From a checkpoint of a small transformer trained on Wikipedia: tied embeddings, 4056 steps.
Each number is 128 + 32 x the weight over its row's rms, rounded and kept within 0 to 255. Layers, rows and columns count from 0. Numbers have three digits each. The size before them is the row's rms in percent of the matrix's.

# layer 4 attention query, 128x128, rms 0.252, rows 0-63, columns 64-127
091:106122161154099161121143122146035129112113072138114155193155131116111092093167131052053124085172102126097131115117075154130106173156183104148130110094152125167121120112095164119151122133097137
094:107121069195126133128136129101136139207194118109145082115187139170137105127142111151121094155154095119107127107117194096119125142163115066179134094183167118156109129089105110127068157082115124
108:123115114110098132178145094161143108094099131104143138112101080130111142108111110096187045142123156182141124069159115077144138114130126141104126217088114124093209153082164123086123155163120136
123:148095068080059162116111110122124093148101098123089153146078113080147102092209129157170104145115123133143144183119140141096128167147137149060118165092138150126183159120116134114108102211096072
082:159172066110208132098134104147086166080093084127121118121141126084175118117161116137126177157120120196161126145180128171114103136103053121086127129166126168137135159118121172128124213133112186
099:124105109118085056159116132054086131139156087150101167112111164187100144146127161111136132076165099107132149101149158150145166160126123125158115170132112158112124079170152082121063134143124135
104:075132196080169174121071169100128123116162149142136168129128092145155112103113130094138129141146134117099131101127141106188105149108114171090156173113106110148116092128158186090167082095156075
089:152135155157116101107192179148100125122158081149119108167084137055172105123105105135118146097121164151141118157146112112125066138127133110141080200140115131143159141134159215114131116143178131
114:123138175123140078128128129105163106151109114138084165105101139159144121165125172137101114064141091143084147168138173110127109150120120118146105108221139147131114087079092077057131182103108120
101:117136157103112104143174143145137170173104112088094155132134115122138141122116149113141141169140109100085141137197172122100104133105148075145167145168193078140141092109108056095119133089114112
088:124150162096150062121139124111119071166090058154134120091090130143162103156184132109084143177069147139088158176141128063138103110178136183135137136096127130148149048106129088109113168150123143
106:135151121205124143083166132124127116145120108185114138094180116119181186133122149108100142122108141085088144113123097127160154129153149051116140175129124128133115135142168084075094122117146121
096:077138126076167151109130138180139049106074164129146144151100113175101129077086177126098143143180102159167140124130126172050094064127109183161124179100104099112126180127124112137115137215108084
096:185159206100102148155114156140123175122138122077112113116116088100098108072133160117173122088088137126110141127103143146097128197145136133166120124108145133103128161102206124169173154105119107
115:095161152130160111151127129132186110134130093124109122138149123132159115168114162119088216094152095132105124099160083088197129180154140148186122077159109095108061137090080135147148166118101134
095:120147105171098070151138088137122146142175156122107086134170076150103043143098120176105173147137120159111165130146136109132097120154122151096098126091172115135117077152081119105138113123103141
097:055101106161142092158119182079080125170084180236147145184153192101104159103134137148146125129079083131151132164136129088154141126085136120145102129127147181152125116092121100146089138118068148
094:148099120148119169147125147169094147140090112079163140170115081139172162162105112115168112138132131134125131151104090108133118150129035123112167154095097158094141117151115096079112087090153118
098:095091162124125139134130149103112149148170076116174121146146067125108115142123132139142195131086120124167178164122169135110129123127104139152102163125111105143119163149076136092191105122136101
101:166082125063166173157092052115096083121120150127180137154152113138140111098125110163132097072140091101127076152185153116131121126160157128107130112139136154115150147103081138102094124180144088
096:108077131152095126137152138113148122158163217125107199105096113085114106146163051120133109094126112089153184157123134092086106097102176146140171112146131107151120149133119122148171096139120080
107:114128169107158106136131150117070170159161132204124096107123172114179104143119083093150119072172109144172083165112176132112091147105105117147146052125166133067125086098129156115156183129179122
119:139077188125079162081132085135131168115086138091162187126130072128124151163127110098184087122117133165147129102089107164080107112162087171098144185081100147139175165158132149128127113158178075
092:150101083128081032138124211131107102188150079098100167122121108129117158113072177113108093112126140092174136110127144139121121170131062150118140114160166095155127056167088104153142105134188103
100:130146142157159118073186179086120094078187097139115150182174142106179150149105073156118154128136093151097162128127121157168125144124164128120103144128118132136150132134083119153146060171116154
103:121142113159133122154169163070163129109141105115102084184141148143119128118069114197106158151105151081109127127153156121169104178137080091122091110169146122112069114147138153197120117110097082
092:078080068072088155105123138138134106156063160127137100033156124089181126110179139180069101131110171117082168114157161085091114142144174111113129155073133107082152161177141088141125114116073102
098:179126163083100092148105109114127126092099102146157118141131076152115080181120146088122135166096150167165161157071172090167107110130126116131129165090172152110187128148114126109096060142169088
088:159110180143124058134153114082122131108101118090125116168132117169113124164134118140181110111108071054168130131144159144128127076108212159151150139091076112102136145149100134125057174038113114
102:158094126132050128133110120141100153130092134071102136106051104165185109185132151100118078153147166091109143133110190076161130085121112122099144118125109130126156095141104092156179112117108067
094:178113082135168096091100099175108099176104160115128207135141107151146086144119113129097104113077086118134151127103109104139115155081208194140158116168150110225119105095141093138079122102092125
086:141156151123111126137090156123093175136138084131144120100124116181113120142057108116149171125146107116100092118107161096119153205063116122111120172156152135095047108065057139082150086111122119
083:112117167107141173143093117165134140137067128141084099122152139078152084114148067187143134182151113117103084124161193182145108104105153138095121089084165108178173149108120129073105102118132144
093:121132069161079115165190162150163118121138088135164100127138125121087172105184131160127160078106133069155084140132161124130143135122144123153091183094152166108106131132120177106114155167116129
092:169143123146175019095181102190139114142131108154133167091132132082065202182127135111114120128134110059139121067128148131149106097150112128074084143155096154135093153151094113133128115076153125
091:085134158155111180120078075123100164129209166137190144072141082166134154128169084137132159147159114107128162146099109162125151090083095179074085123123164117099117140121128107141144173137169152
089:091197074117173145153061165147128168166122090122180107087162141098191116129118188094128147124162193169061111159106077077149142120182140115135158136082117145089141127129144142114102144157143150
090:139159215119143098132208159150115080128139123091137128154120166133160176129136095090151115116132066137132156163079072155127169104104098095151152134135108074142126166202089176070149089134173144
099:137119100098199171125139142090117193125124092140088149108157137113142094148142145187122143140150140106137109180143170187063092145169164161110141164076188146123122128135083127097095142134102086
098:147162101145128107128096134085123166131133118130089124076133144091079159083114114047119156106138095134122141127157076173146187177131121142164117096164120120124086153156065099120105167098140158
107:166114157188078130075116087075145108144112105075051053083130079118157126137158173104165095132184178109135112178114141100114166097112138140125113144135124140092160050142135111118134133118091093
096:118142158135215153106113113146183162141145175125123153127147112161147124123120053119185160090160119117127172169147097159082136119160116110162092163185079104170087095144101134103103153154126108
092:140087120076085131122171102139140147100161140078165125100091114096090123099088200118139137122120125099161136133143150102109151121143106133079142172086185116158156081132111122091128133228149103
093:137168211118126113140153127160105185110176144144122086096133195080148124123062088121136158124110153138110149172172115065153128093105141102071181146159170142158084083123142109136145136133089146
105:109160169135113114139127031144176201134085145142131124103089139135089115127128105173127100101152107147140080150140129186131174133117157148114145115110079103117102086205133149153085089102146139
097:164124127090149134189161041094127189142142144095073153119142128130178077153137113132164071180149130105133126122115167094115134110135153094138078155107157189089200125131161126122108149100132148
093:190122108112088145106105166171122130055146122044108167104169084121173173119150109185127096178143141098143133102148134143143130118153172194153138141123110120112128097162171125095156127148132088
100:146073152040109119130102133106144126173093119123176158095120155158184179144115128135094099105121159129100069158100128106127112094135112159079208132141124064141148124178175131136129207107131066
096:139115144103152109152136140102085110189130135137138144173116146126088095051095112130143065088104182141162149066171108143191164156096118169144113055120118154135143115200142133099128094107111131
090:212127121105091175115134115151176152144118164089133145144123190117116115154126125214127116109096177132134148114138111135118132099133155133089128159078133079084178135167108144123130171121152120
095:112140121135179132125132125139155175108145169140166127082202082132119125126150140180138106086069177170126068088169142093129063149061118166164073156112159130098142147120086170170141123123052121
099:099128144101085114180143101180153187121075156152088139116101116132110128051143137086159084174162115157086143107100138151105084120147088172156109135165133192146137106156101104085116085206131141
093:158095088128129164103132113174101157174142094133075078145111123091124054188101143149157155138150151189111178098110158132164131165096125108104107174118121132127124072111081189088161172099109101
103:126167170163111098116124102083169084090126087113181130133144134078117141145151114098100105081129089100075137129107089165139096099184130100113111157119098101064126149122125063175125085143140072
087:111145139104128152090128078131179102126127129059086107145196117125164032124146170124126051148145099138134079107151163154144108122214114164146110114115095151138099156061172171092187160090111072
090:100092189140126150101060114170083121169168152071118183101149114113143118178146130211166096099118152122133114127115115104129128182146115113111140160145084178159160133120080171145120120095061126
089:155122147123110110166183166147128091102132137145129126112159160094129135146121169145143119128132120134136149078121148080100141185080125185144151126116100169146131127096135134094180131086137029
092:087143140074101079164116130156120179210108129110086133154167182134117140080103113136118131155167041094166182141143173143163111153077069095092116105092138083159139125156090133158149087108176112
095:157148146122143083100165161145131120138155167109139100141186112145077102121059129169131158119099115145098108138149141192131086120124075151188111062185159096139104170073149121209114125136192136
092:098097146123120121150069185137146110142117060153136076085094127116159123146145104128161130133087114157151111139155060138129161143175149120175074088136180120121125120082194164152100145094177159
093:188118160109109099113113132133085111195153189121148173135126089091112064064122171078137125121114125132166084109207109123124178089102136121121150163137083149128121093101156143145147166108143178
105:160141099187127104129092126141161120137088060114190151106174114120150174130120168104115122128139170103099118169176125109103109158139198125183128148127123129135120163157160118074166081073100138
089:115175139114137110106105139142110085121106186188136090132131109130113125126108142125102168080154064175129104169071154120164168123144159141171157078155109174114141104184123093084098147143132166
088:135139156070128125113119189154100151174155080126125180123116145109164120100124129095121121118138115092108188130103147113083086084124144139094137084160176177050177097165116175135173129059086130
# layer 4 attention key, 128x128, rms 0.272, rows 0-63, columns 64-127
103:091117089117171145086144190145069137053157127148117153119171172156163138165091165125151125124108143163180099081077119132131114111158106139166117083133086119147157100195132107158115127112197126
082:172127132150141134104153132191130151156071103165104128113120126096117158073185152175130168145165148119085117101154141113090124179153174129051151068115123168167152128084135096086112128158114097
089:139136093068130154158099098114085123062122139122101118109029150149089065114133144136091119116139145095136137150167073175119125124107152139123136148134175141143213136151091132122137085192127106
096:114102212170132130095129157100151158143139115123157131140148070102154115164061141123133156119112137128132158125090091144091124135128060155185135085146099071130115143154119100130209166107149055
094:130118140144167117133086106112205109170132185196138163117157128143104109101121111125181088128101119107111150128122169102115123105161175099161183122127118165145126097092126128180131120106165068
078:106112119089134168107100150161121114133196154075106109104131115131099096076141091136081139094099116114100152124123148139113162135108167104120131111154145137141119162079075165127132137106156117
090:106052107151122107094152147159122159121106165140173136097164106172109116158109130183162186186112130137127123074124144104130107105136157159101149160161073103107098120128135115127141151126104105
100:211129103133102168137070089156126089125143123118094093110177150118095113051135096083080143164042122103107163132149161139129156129150077115141148123080143185136116099141123084150133130161102156
082:171126087150150077154104064147076140121178195180134124121116105205118134146096116101136086116113171065140146094132120094130147092140187124101154109122124149125129113152179116169170110112140100
085:089099048089136068087107155112094115120067138161145128090106214127153134113125093133080019132142100145184151158137130150137153137134136198135135114118136173160130132154144048151139093133129119
089:148091161159139088085119152125172138165098095115074145094140082085159047106138166089169097103169122113084114151104137137105140166097150154089117178181111166093163115101120129100102143137172123
078:128116166118076132123172063136182090150207098150095166150176108124148117178105136128128098139117063072091086124103111072128143145085164132144178188196090127160147179160193156114093153116092125
089:088057071100142099118185114179082186097192100115137179119161113168118126134139127107088127135101124095139153113110120196145118123143151148097172147104136134104124108162108180153117096122150138
076:133147093136166179152074107165116159153142116154168134088164152123065104127170163131089138146121139081088189149119104145101086135059151142090135166079125168117158141063187135124130149168061113
078:113157128132166168124095149088151103095116150187080097138115139112105142104155118175079127114121163117154124196148107172109089123120183119162081117080163137167134127096104136103107148112095127
108:146120181144107126133150135131169123164122105166115153108124111096117118172137128140198116149145120109106078125150147081136114189128122102111141154117062083063121220126147134098151142046117124
091:132088061115145123162114158115142153057170100114172142110066093190157124151090163120142099156128121122133154120103154163161166081083132111161143094169095101129175141138167153135116123175161117
090:115170105135179135140170096157124110159131105132108117082158134068161119114127126134130161113149069165150093123147155192075138112157137153102098074137147136118159118100104098137148091168136152
083:131146123124165107139121149166086115131076184164174142115181124165082114112106073118075099223148098121142124077165206149119094119119176135110209128110185125145118106138132145115101162109124110
084:148164081152110121146140139152144120144039115129161194123077122138102071123095123121192115150145163101109151080096128143144101180143144091144156148138150110123141100096170105151158153149153082
087:162148145101072166113164095110116170159124110160116071125191104109157144125115126092136134173097118086076179124128145122139110140132066087115112206101140086140155116124158131108139149082129105
085:156126098138141143147087174200096118117121101107124153154155161080126122158146186169061100132086135157098129205097036152133110115121164150072136135088143132152143103146093144092109060164094161
086:165141139114164141131107131146171136157107105161106081151091136101139152128174102138112116181115102088128150139155154107069118127160214132106112202094116111135150126099191098111088137168102098
083:154156082134095159138105123089146132132175114099138065139141117116185119157146107116180176139135076104117171143071129149096138152135134102106058091119161099122173145116119096067084066113107146
087:121127086171166144132078120085128163057137119153102133115133184092110163115109164119103149093112120095211086124114148121144148183185144147142060145125088131136103128124115164157069109183137146
097:095119093164118154121151146169088167147135112129098128142113118133160103157153139155131149068094102138125134097105137201123127138180140098116099136079079052091140099111133146093138085162143139
087:149133173132111119179094118118129130082131151121070137132106158168088178133110099073084134144138089083134147121136176116136090077089104136140088157133153158177151056152106077128127132097070158
085:117108119133130104086082163129134202147140148139129136140113152160196113103170172130094089144130141119136109139104139165128138105087160130126159089119105162131126044074138134130091130086120156
088:186120078172103118136153121117154040159090130134153090114141167144062105160132146100071188133192149157130124128092158108168121152158062103107114161175084195144118129121164092148144140125182137
097:182098112188181145094188095118111072166163151158144102060203111116126059120143183179182138140081158106127078127126125100098163083133147120065077177150093136084157093163222104118107139098136155
090:111153163118126180175095103105125097202147065154156100120107141117118105100146146147163114165130156085093012106180117143078123239138133097134147109156183110120135111109096063085143127207069138
099:153118196140119123089178099137207101145123152124113192111193063144107126118175159137126158103127110143104183061140101033120114091106100111099173214194111123114130137149194127121143155090158119
089:120137103093150186159083099135130144115076173108120162121176106090093123148154164127175147102128140124135098136077181152112129161124121123148153117147120142109139118079135135091193088146145105
082:144147104161160138092094078133152116148143153142131031188144082083135142127182108136117134132119101125176153135168172124120140064076181077157099208089139169123108105144113118141135110158119128
080:116144168164102085144131121070139130162150144144099204095125168080130172105160144186159124177108111087160114139079125121155107063122156099122119168122136036156167081189148129104094046148157083
090:141131093111128127139107132129035169129148093180105133166129104157092187141115106108234182117118105069093129123123126144069145147095110097144102147113083069100110182110130141070162153084135138
089:061147129120176125142141152215103078148157132185095135094161137141111114028129133124086171126112157138071174046188088143140065158151120119085132135163109107125135133113191130129127141136124044
079:126101119058130093156157123174145140151136130142098058169164149141126189088186115143129167155122105172151132060081146132104128098099106131117188093131112152097069126186105163042160118157144135
084:123117192074098136080159182144095151144104079154207106103146153144169078133090102094111155160150131118173103117165164156108089076132107165111154161180152099176097133139111118130148144096107119
088:138125146151130159158132118122106096150135175150132090171127187107123142056148062157129109104127041133080129123136143147138129114136074107097154112155077078159114152156168142190064156129129109
088:126080155152105139132161116141156118110133202157115086121111153144105139129184144160175107131077162094140089179139090109147177061145081170090113160113128171185093107153073128153128173103100167
079:103117157213161147091128132117104118192074139132106148103142132183174047119158156131166150072116164069128066125124130109096098176090117105157140103127118149088152096117168128096145135121104113
079:143147113125123136194125124078107122152105120030081071150108076210116126091112154102134166137080137155173099144090111059077125135136099192142168133126049152164105168165147164162131140108149113
082:090237099038126120157137124117054127174098107086141084047094149098136081129162124164144120100117129154150086085102138131101136127158105122172142167171116102175123117107150197113164148101139163
075:129192123129096028178156091194135149118157147131116164153093150177105130151073123182126124169130132119079138152103090105150127173064117123125066148116085109132111111140150072090126096103106140
089:142120094109138075146167023101165103205155148142154150106153161149164081131193065170121090134075116178152085132105152105099132102154159089108091124100108136162157172107124105166153099125093192
077:168167079144102148160114112093102134116079118100100144090091184089129117135137162134107148141131139106162141119171109162158216190135091191134133144105111141091148090169102154077182137123179133
098:118101126107104090068062209112182109175140132089134128129151097148206103182107134163158105097116105126131133122136169134104132187131107148163148152124116121072095136115125179099156157063138059
090:114134196158096133150132143192104135121170084095133156160134170152135192119156116148117111121130181131123156175101103134139123118127147151055141058149197138151066104143112077136141109167048148
083:155157186127152093192131083194144122135128121088136148148134176148110116113103141190073131168140074112155173111102030087165146101104132143075077165125094130083112151187162131155123133138105045
083:133166111125109144141067087143114155111105113124118130129083146115153075113131139136124138137095159075102133099117122104183116161111192110174099130138143134084182106191201122175116106160083076
091:053094142170068136083170104122144161141122119108133123129066131143180150123116121097135134104100131135161144065113178127114089149134124154138107146139088137106147134130118116164209109167159153
090:127152104111127109142088139099145144170152127089156098087122119126158144201150190192170181122114173123082158121120128152141094200123133133161080148125120139087123108126116171063159176143134091
083:135170156157126163199135106106143130078124125079114105064122159160119112129124078119190112044161164075120130109124075102107131154139183127154137112093119166089115193151068173115143067072100145
079:104140144147120170104184150137155138070170104057101076134131102149155100133128126128157128154163131087165115111073138151131098190135115139136123104190112142118136141132183138081232121118131061
080:109118180098169059126105100140067101157134223095175149070171110111133141125163091113110155092132039114134126157134148143114142138151136091155111102115128166163204103085149073125132141156122159
095:105097085134132144131091171123151093148100138116178139160124102112085108103147142167150124057120135176149169050108153104135144203126109121141153121109112153126098122135181216055148134122141149
092:097088177156147045152110152168098169110109153114110161167099132161082160146098088094101156162114134115154127159135186089189141082152111085142153114129121136172118151132078070159108110121135124
081:093148149164175121137098093118163103095036108095168143095103104092116108097178085112110113139128159154136136163094121060180128118121082083122082135153124198115116160115125156124133167123173132
085:123042120115153106113053118081112162094124089149121086223137106152145087159135108140152115117096142133167133097122040121169172174132134127118093164103154148120129139086133131136134119128198083
085:200161111058112116062197136084120107149136189088066160150113094100129080180118155123190160107162151157129122101121090102092095113132135088157099124151141143056090113077128190138135135114126147
093:154149054166149122174079120154069133153152051143135113124107158105197070171127217100089122143150096120107166153109134114125106168093149130136111140150072144132101116167120177100161104062128113
086:140155084112162185112101124132168098118164149098204138092133071148140150199127123141145159046123078121163060084130110156132142172123200141074091113173098172145120147173125165134178169114132169
093:123170119075099137114131136101138180142156199161169142094103164161125068194113185141124140087145134118159086097136129117086068184123101115181112104132146161121135157120178199146180087087123143
# layer 4 attention value, 128x128, rms 0.242, rows 0-42, columns 64-127
097:099167072090170137102130085131138145096143146172124137141131110142145161181126131115114079103175054138143097102183048128141135141049122148164168150086096141172145112091129214155081143093176118
096:154162112150134144120106169109149133175173192122138132128090123108138175092109125094213159133120137131095161127144172143124064079181101118136084149135171144127101163121100124116139087139125150
102:144168110180192136119101135130185196138160086169110175161143165162155069128130102093091155079109141090151125112140114141164107165073095140065197100051111076090129172088164150093104070136116135
104:095119078137189148127112117090127087155117123124113114095097162083098141125103140138218158141099157151062155109122076111144149063108120091192100130219139170172135154116113163194085129125098179
110:116063181133117162077156149115134091197110101125113117093134128114122058099122117149198157124173136098171162180149161123152106138118153157125129084172168132093126150197161153186103110098152141
104:127117115121141102089104131134074099148159115100098110151119186182149132120126135084144165180198104079128117083119178142126188112160176109151116136111119191133099127074099115175052159140102138
099:180087090111159175148152178156090030100125125116107188106122118191118176129153106181108147180125104161098143150130185088177081086168112099129168159101137187158155141079095085170080184117116102
095:092127045104127158076137170174156150095130144189129154101086132105132097124075123120122104158046086104147167115185164098160089091124137122082154135031156061161102132139153176164168117088129113
095:143120115156092123086093157094150157126144145098098120130152167116117180152123130205121131180052117132155139136065070112123099103092076096146146090144154156139167093115070157188127068102122199
105:124131165155137096079147088073133121149165097145194075187113137145120143100140095133176135124107102078168136173145126149140130118174092129141146176189117129106206160164159145126099145135115141
105:091123143089098184165108114113099128177125180117122161113166090135152135137096117061070137086082124124138115107175170045125106091128088057095091122064207106144103082110158131115098158137122131
097:105145152163078152136127109123073090172160113135125184130140114109140095159208134134126133142151155182128051138074103089105087150195118110104068098104198117170155061146121139168152139174142124
115:116085113213149028138146103063144173113173118146131102128119140202107101099136150144185111084120097056120139155119105127142091196132145172095147166122106120107128105124087116071073114140108083
090:139145131179147131112069193156115095186091131114102138140169182160127088109109105136149082177118116131113147126090103137133161200101188131072126184144157163130145150089087120124141145141140110
099:071157120062103171133167088181125164127121082164143156125165170138150144119153148132103125159103122134152046088126094133170097105091115137122080137123130058098133134141108137086151168087138133
098:155124143128141069144164103143208101115161087088052092149047152133123164154121146167124139137151081127111107123135113130058098160118129158107133115179177154174125128145165161171137155087175203
087:160163085106109109145168108162216130132092226122171167143075122078111119102157139112119106192120134161130110083119120161145121139109182118116117078174112139072131096102079143143083077163087148
103:114115135126134143129064177085153100140156187129143133142146138104166119126104121074121047100166125152180134096112134179136158084146128163113177055112116119122069155193098128135125134041138110
102:111160129163167183158108157117149090097126160155092148082126162108181107175159151125133154142118104112111155183143142125145183119066178109087139145185145136045111084128162101135094124137089133
098:130118130134110131061093166104095188145142164131085093137108147109184132104182132110144177145086091100132111113085165146092085114151108070099169130086085091099131086198191090192124109090135143
088:078119092123139100088113113081092153155065166124115159159119110130140135178085152090156184137178076125102093117110127159133129087093110137160181109122098098113118097129127106170130174106128112
099:163114151171135082118059113108127155191096070108139063173168108172099092111178138138116175136183060134107097137087155113106082185165075119133161127137094184130123066124146063150143137075158122
097:119133118173131178082162196067125074112196109135131146089085107231158110188143126134131101124162149125142108170154131111126133149076122124175128152087087144099147087144140131162122118154128108
090:155141153084092160127079124127100125149077107119134108092103165181095145104137027172109089086145166108102113104123134075101140060173137160121083110119164123170159102132170140131120174191161143
103:133107147174032134097154125135174086143133140120174090188100085108114120203112105125171067177139116130102132163110170143149101149149102077115161156137142103113161108121165137130113083171115171
095:152204080142129157162131116179085120085167092145135143178100149125127151108148088156144100116120125095152080203179139174190085144112116101128170125094142130059110129127175127052135110131125041
093:141099069164130144111123103152086118149111123117153161127061106084198141103195077140099096110163138146122112159087190092108159191130112117155063084094076110140096115119102143128183119162156098
097:114141119164081163060153157132106136089152148158196114119141161173121109142135108104157118140181069148112176136104088112109064124171152142169142086108128099074116145148188149090177119093115140
105:111112121146120053144154117148112116144075176090199147121127072065133126168107165136132062133099126137136141126163062143081104085168079152162052131168073097177131123102108172108164129104113184
097:191142079133158094098128153131160149136144116094123131208154147154136127129154102183125120192147123160098140104117176150082147180113103170048133136117127162099122066060098169098086066174127188
098:164184111122142136142147122144111130098153122181084127101082124097139112107147119162149080083132127114112131195179111106151097152101159118099117099109131092094168113115164102138164157138155140
093:163155123096096071066175104101186187144075133151069178151114156159075115098074148154151147141127159121133136117147206137098158152133086076134106096154156115145151113165203138108142138147127122
084:145121126138148118087141136107120155142145147136089122131152120093113112088121120123124155114144197124114116103192123064103139142079119110120128123114169087153109188176121123146130107049126164
087:139104089124124136148103122112115122170106138156139176133111092172150140131105067105130173094173151174177122134114095132156146136139156117088110140125146093081107107166091141118093108156096090
094:159174173152057143167055131135133147160134076104026137109091106114143046166106138135141218166152106132078130140111148086157153102087122123115145101111131138161129141139152136130077163104102129
081:072093153121113134119079143097109156143176158099145197131171143151105145133110116133159141107130158131207082155093146095162099096115142155061093116159145099155130163087060140140062109193098163
089:130098146081159150090072135071127111103170100181151111090110131173094156149142082137172072089090144107138151156188140131130134137090133156106149171154142098129167128111189150124051096143137084
087:136103128080155135170113105131117115079149130116119131128118121087144133136108126079104097076032085081121087162166122104120119172126148106078146181158149192178086155126096123143174134123122122
088:111119104112120182056131189135135110132137145126143145163091084135095082127136051127127122120112095183128142194131122093142141127113124129143133176091105147094167126123134091137137097096089122
088:120117132104115124177128112134150161128099151151094142109128139091141140161120121071117162153116104170062171140119092117123153116179129128141133139184175133193159152117129088121142112140124118
089:172110161177102144103148072099102107089088139069132101163153156162110165146124133160073147162094153159114145173108108135108112148065152078127124073179144093159144075179150143182148131123136150
089:180096168161150090127150165146132184128144157169072129101115139118145080073106121113163115127168087085118158110081123143083128160103116155178192121130117138112143146117137143161168123160163137
086:126096139174183124114147073136226144112141145137159132132108170149110119156174132129159158132130108090155167110117125163131140131121154107076201097131099157081083140157113069112098171126134128
# layer 4 attention output (transposed), 128x128, rms 0.904, rows 0-42, columns 64-127
099:175113156052118123171118124162101155209115131106089136076118114121128128110155134070096181128093126120125128154135176104087101103141175103146130174189125157108185088130163110139153171149081062
100:044149128139132096092127132092150100082190132136143084142160073122140085197150159178132107115150133137122158169167087098151131098112144073116109154133098155106037117097118152137077183083118170
099:095092120104162140120151089093110149145137167143157096102123141106101197103099172085106112181135100170192140150150152177071159113100107180127195120145168147198135130128119087098155200139134165
102:132140187078069113165134144111155128133103165114060131135150149078097077109184137121147163088112118077124112147196132154087113185116101144102134135106194130130115155100073132139181128145128125
103:110108100118130139119145195132136172135137111097155157153150108122104126151124155123094203114076107179081123094066077185067122175150084168061142134105134129099066133087127148110174137176133085
098:171116157062108111180123108079105173089171216109123117111092141168136123127128131198164135108111134142177090111145127129117114083096085122068087086144136112124131079129095153143158115145176107
092:120149160161113146147122128101099120056125077135070077179152145116140137137168145169156159103175084150126153126147079154097137162130122117161119107054128134093129152125087185115148144171090150
088:135149113131100087115138101094134081176097126146116118137108141149168141139106178141151130210179111144072151127136167152144132090120111159123160104111151183108114114099153095076137168102120154
089:187117098090156159125112145122192071060054145108123115104124132143118126122154147164141176110143104095146084093158171116150178121096154156134141184106112140088060165203140143115144154096062074
101:138143122139089122162150144093151147098205079076076101108107098110115060100118116137195110142150136134120093140103150103178120154118088134130114179119185130137104139108209147108107161126178092
095:138149145117168086133130133158193168068112072147093131140126198144142206101119147116104166133175108134149116117110145123174146096133134075168101116198084157140116154161122074101132102165197145
098:115154141192160103170122186163118149099116150131128121111162140092154188096097141071139162107110142192146084093156113147103145086122143109165139149138104099093130165124129146128127111087138171
110:095090134102088155152135177144100121138125131065178091121069145128097134115149096136150105185122135109143128119149187124135121156147121125139144143128138093145086160170179172124162146113139148
083:078119118122067124090154166104169176164075189127085119131097085134105153119125157147112135127120095120149107156105179190062114168079133111155092143085162128102127164109076137152173082120056066
100:144079055147130094128172091111106068093066140150125172096095114125169111087142144160122145124121140154102168149115122069142101123179099099170121173150147121126181185121138080131110137149158158
091:193096152172122115143139147105097145169119150076122171142147119125115082153112147129187179151093102064123134117105138131130168192090130147108099187177112115069160099128160122138127101149133123
081:176082105122106106131077079083167083136115112068141101085133129083113067166121156094142111050182176109114117092171172141062188138149084149075132095096123136162136114128129159114114119088098145
101:098140155105189155160155097153129161129136127161182124102110143162124108168112105155081113118119100169137123113137152048159149129109128162094183072114151157146116209106124127117159138101105108
092:130080121054161144141104086111104192130096112139126159132163110103140095083144082105146105099101154142146146147172104189049126187146159166132129069123159142174195142139123133125171092168047070
095:133178065119179133139129160131059131120118077137113111149114128161138089160087146163148139201124118172153139141147122101112098108103116188110096094141083165098114122120123113132167123074183112
084:158148146076176171092099175100097110136135117139125069110127183108183124112167137167100117180100143147113129122189118065098106151168098174099061119205139094137146119145128145085154119162178139
096:133138091138202189111168202159092129079082108150117149178130148133165187118068093129102124135122171145184129149134149117155099111116054199113103181110168067112126135125137141148144125155170170
097:114121189117099145138106134125144142057122070091098041148131187066119080070144155062153126123123090143091133151119163174082175159139115129094112169128165126108178129127140086074122115161144081
088:151142160171156131117092101153120121097132117092141146163201093077140112060141154112099131145115109093136099133135109170165124176160120173135112158122131062111132101187071076162115113177145114
094:153147171122092140101135127144166052163146093120106104117142129105164087134156148138118127099118191166099111119087069099130167147113116085165113124132098131099112149125124148066136109087136172
088:139063116146182064092140146148097103152177099103183104149147131106172108155137089121160120188166127149150115140081139126137141099160129154139095129124128150173131136066148100153147152147091107
095:086139096165089134097114189146107160101114148164118182106168157140130151148105161121144109127111120126193146099164111111090173143139156158103143179134143125187128141089102114105173085115092114
101:157127170147146090128100080167125130138104063117174154080134128136144110135143183102080124108114170187125158113070180126130092157112171163197118158146104153097175143073118167107174125137095178
103:095052176132147161104111156134124114137130175146060143117134121167160083121141087130114098071143085134137186063132109080186163097149149133157081156145141154118138128107133132113134152101146073
097:101117116182059096138171145119151091159132193118067086093143104123154135106092121096127089148176117088160138109156120134125137100147126134063151166120130114115114115185153119101144057090052112
099:142156103120139125146113133142114096176066113114156128155179119101148112126177170112140114159167138083192138133078099148072109083135211144149121107135123218138169145058148111144116176142140115
090:147146072159075130113153121076130146118112096198149123133116089155133151139145120126140149147161088082105073151107091161113114149152083194130064061165174123170108085135076094172111076137134129
074:175131154150145071161135137182128107162184066081122126168119129130107126158117142107103121147085105078199146152088192118102157122128122036117106138127117177132139125094205128117116093160140090
084:086138119114170125133166187145111132120175147112085141189148158079070145113125094116198135157091106049090157120155171113122094142117093143098118174194182124144149107083113128101103113131147171
089:111094088139132138130165147108132151125160175108199106142149109147128150142091175113170096120119083163130165133121131146064111124103163170082120144176150186166126134104177133133144092085100091
075:135169118145142072134143080114139133157063076093123135112137105112164150166123136062083128164112137070120128139096067142107134137162148061146155106122112157129182222132120146138119124114128097
081:094156120117118089146156174152110117129057168093085086187126188078132163099110159116087126155115096147126110128091118156092157117125116109113090061122112117126136114179178154123113169123137115
078:109115111147108113104157147143116134173103083083071148130141131133204152089099174172172119156138137212162169103144149142130128155120082153173111111119114089146144119174126111050116102134121139
085:150169139091108108168155150130081176136109126158078185060105146152134130157120161130176087153126118098127147110088196135116089079097181181067103066145141137112160123074140148138137134105150110
077:107113075106171100092163108127079144116147127089195130115089131135113108101107144198082069126116142204172182187133152128109159131130139141091096123134085130136154079182103171122088157114047131
083:126172060094145102130109143141189127116127124151155181131107154110151152141106173104167134089161139137120100116099161101173140148166126065133112134089102156096154182095123119116095093143086147
077:097138119061065149171136069078122095146130117092149137145077070161140119175114147186116157105113153101086111118177152076126174093106119125088117152141119125111075106163120192077140153097147163
073:144132082184129099159081119125092075132064099132110132140138141121117190126068155135134157135099108188159134166095088147126148142150121145114096113155152112138104113113096131106092047113148175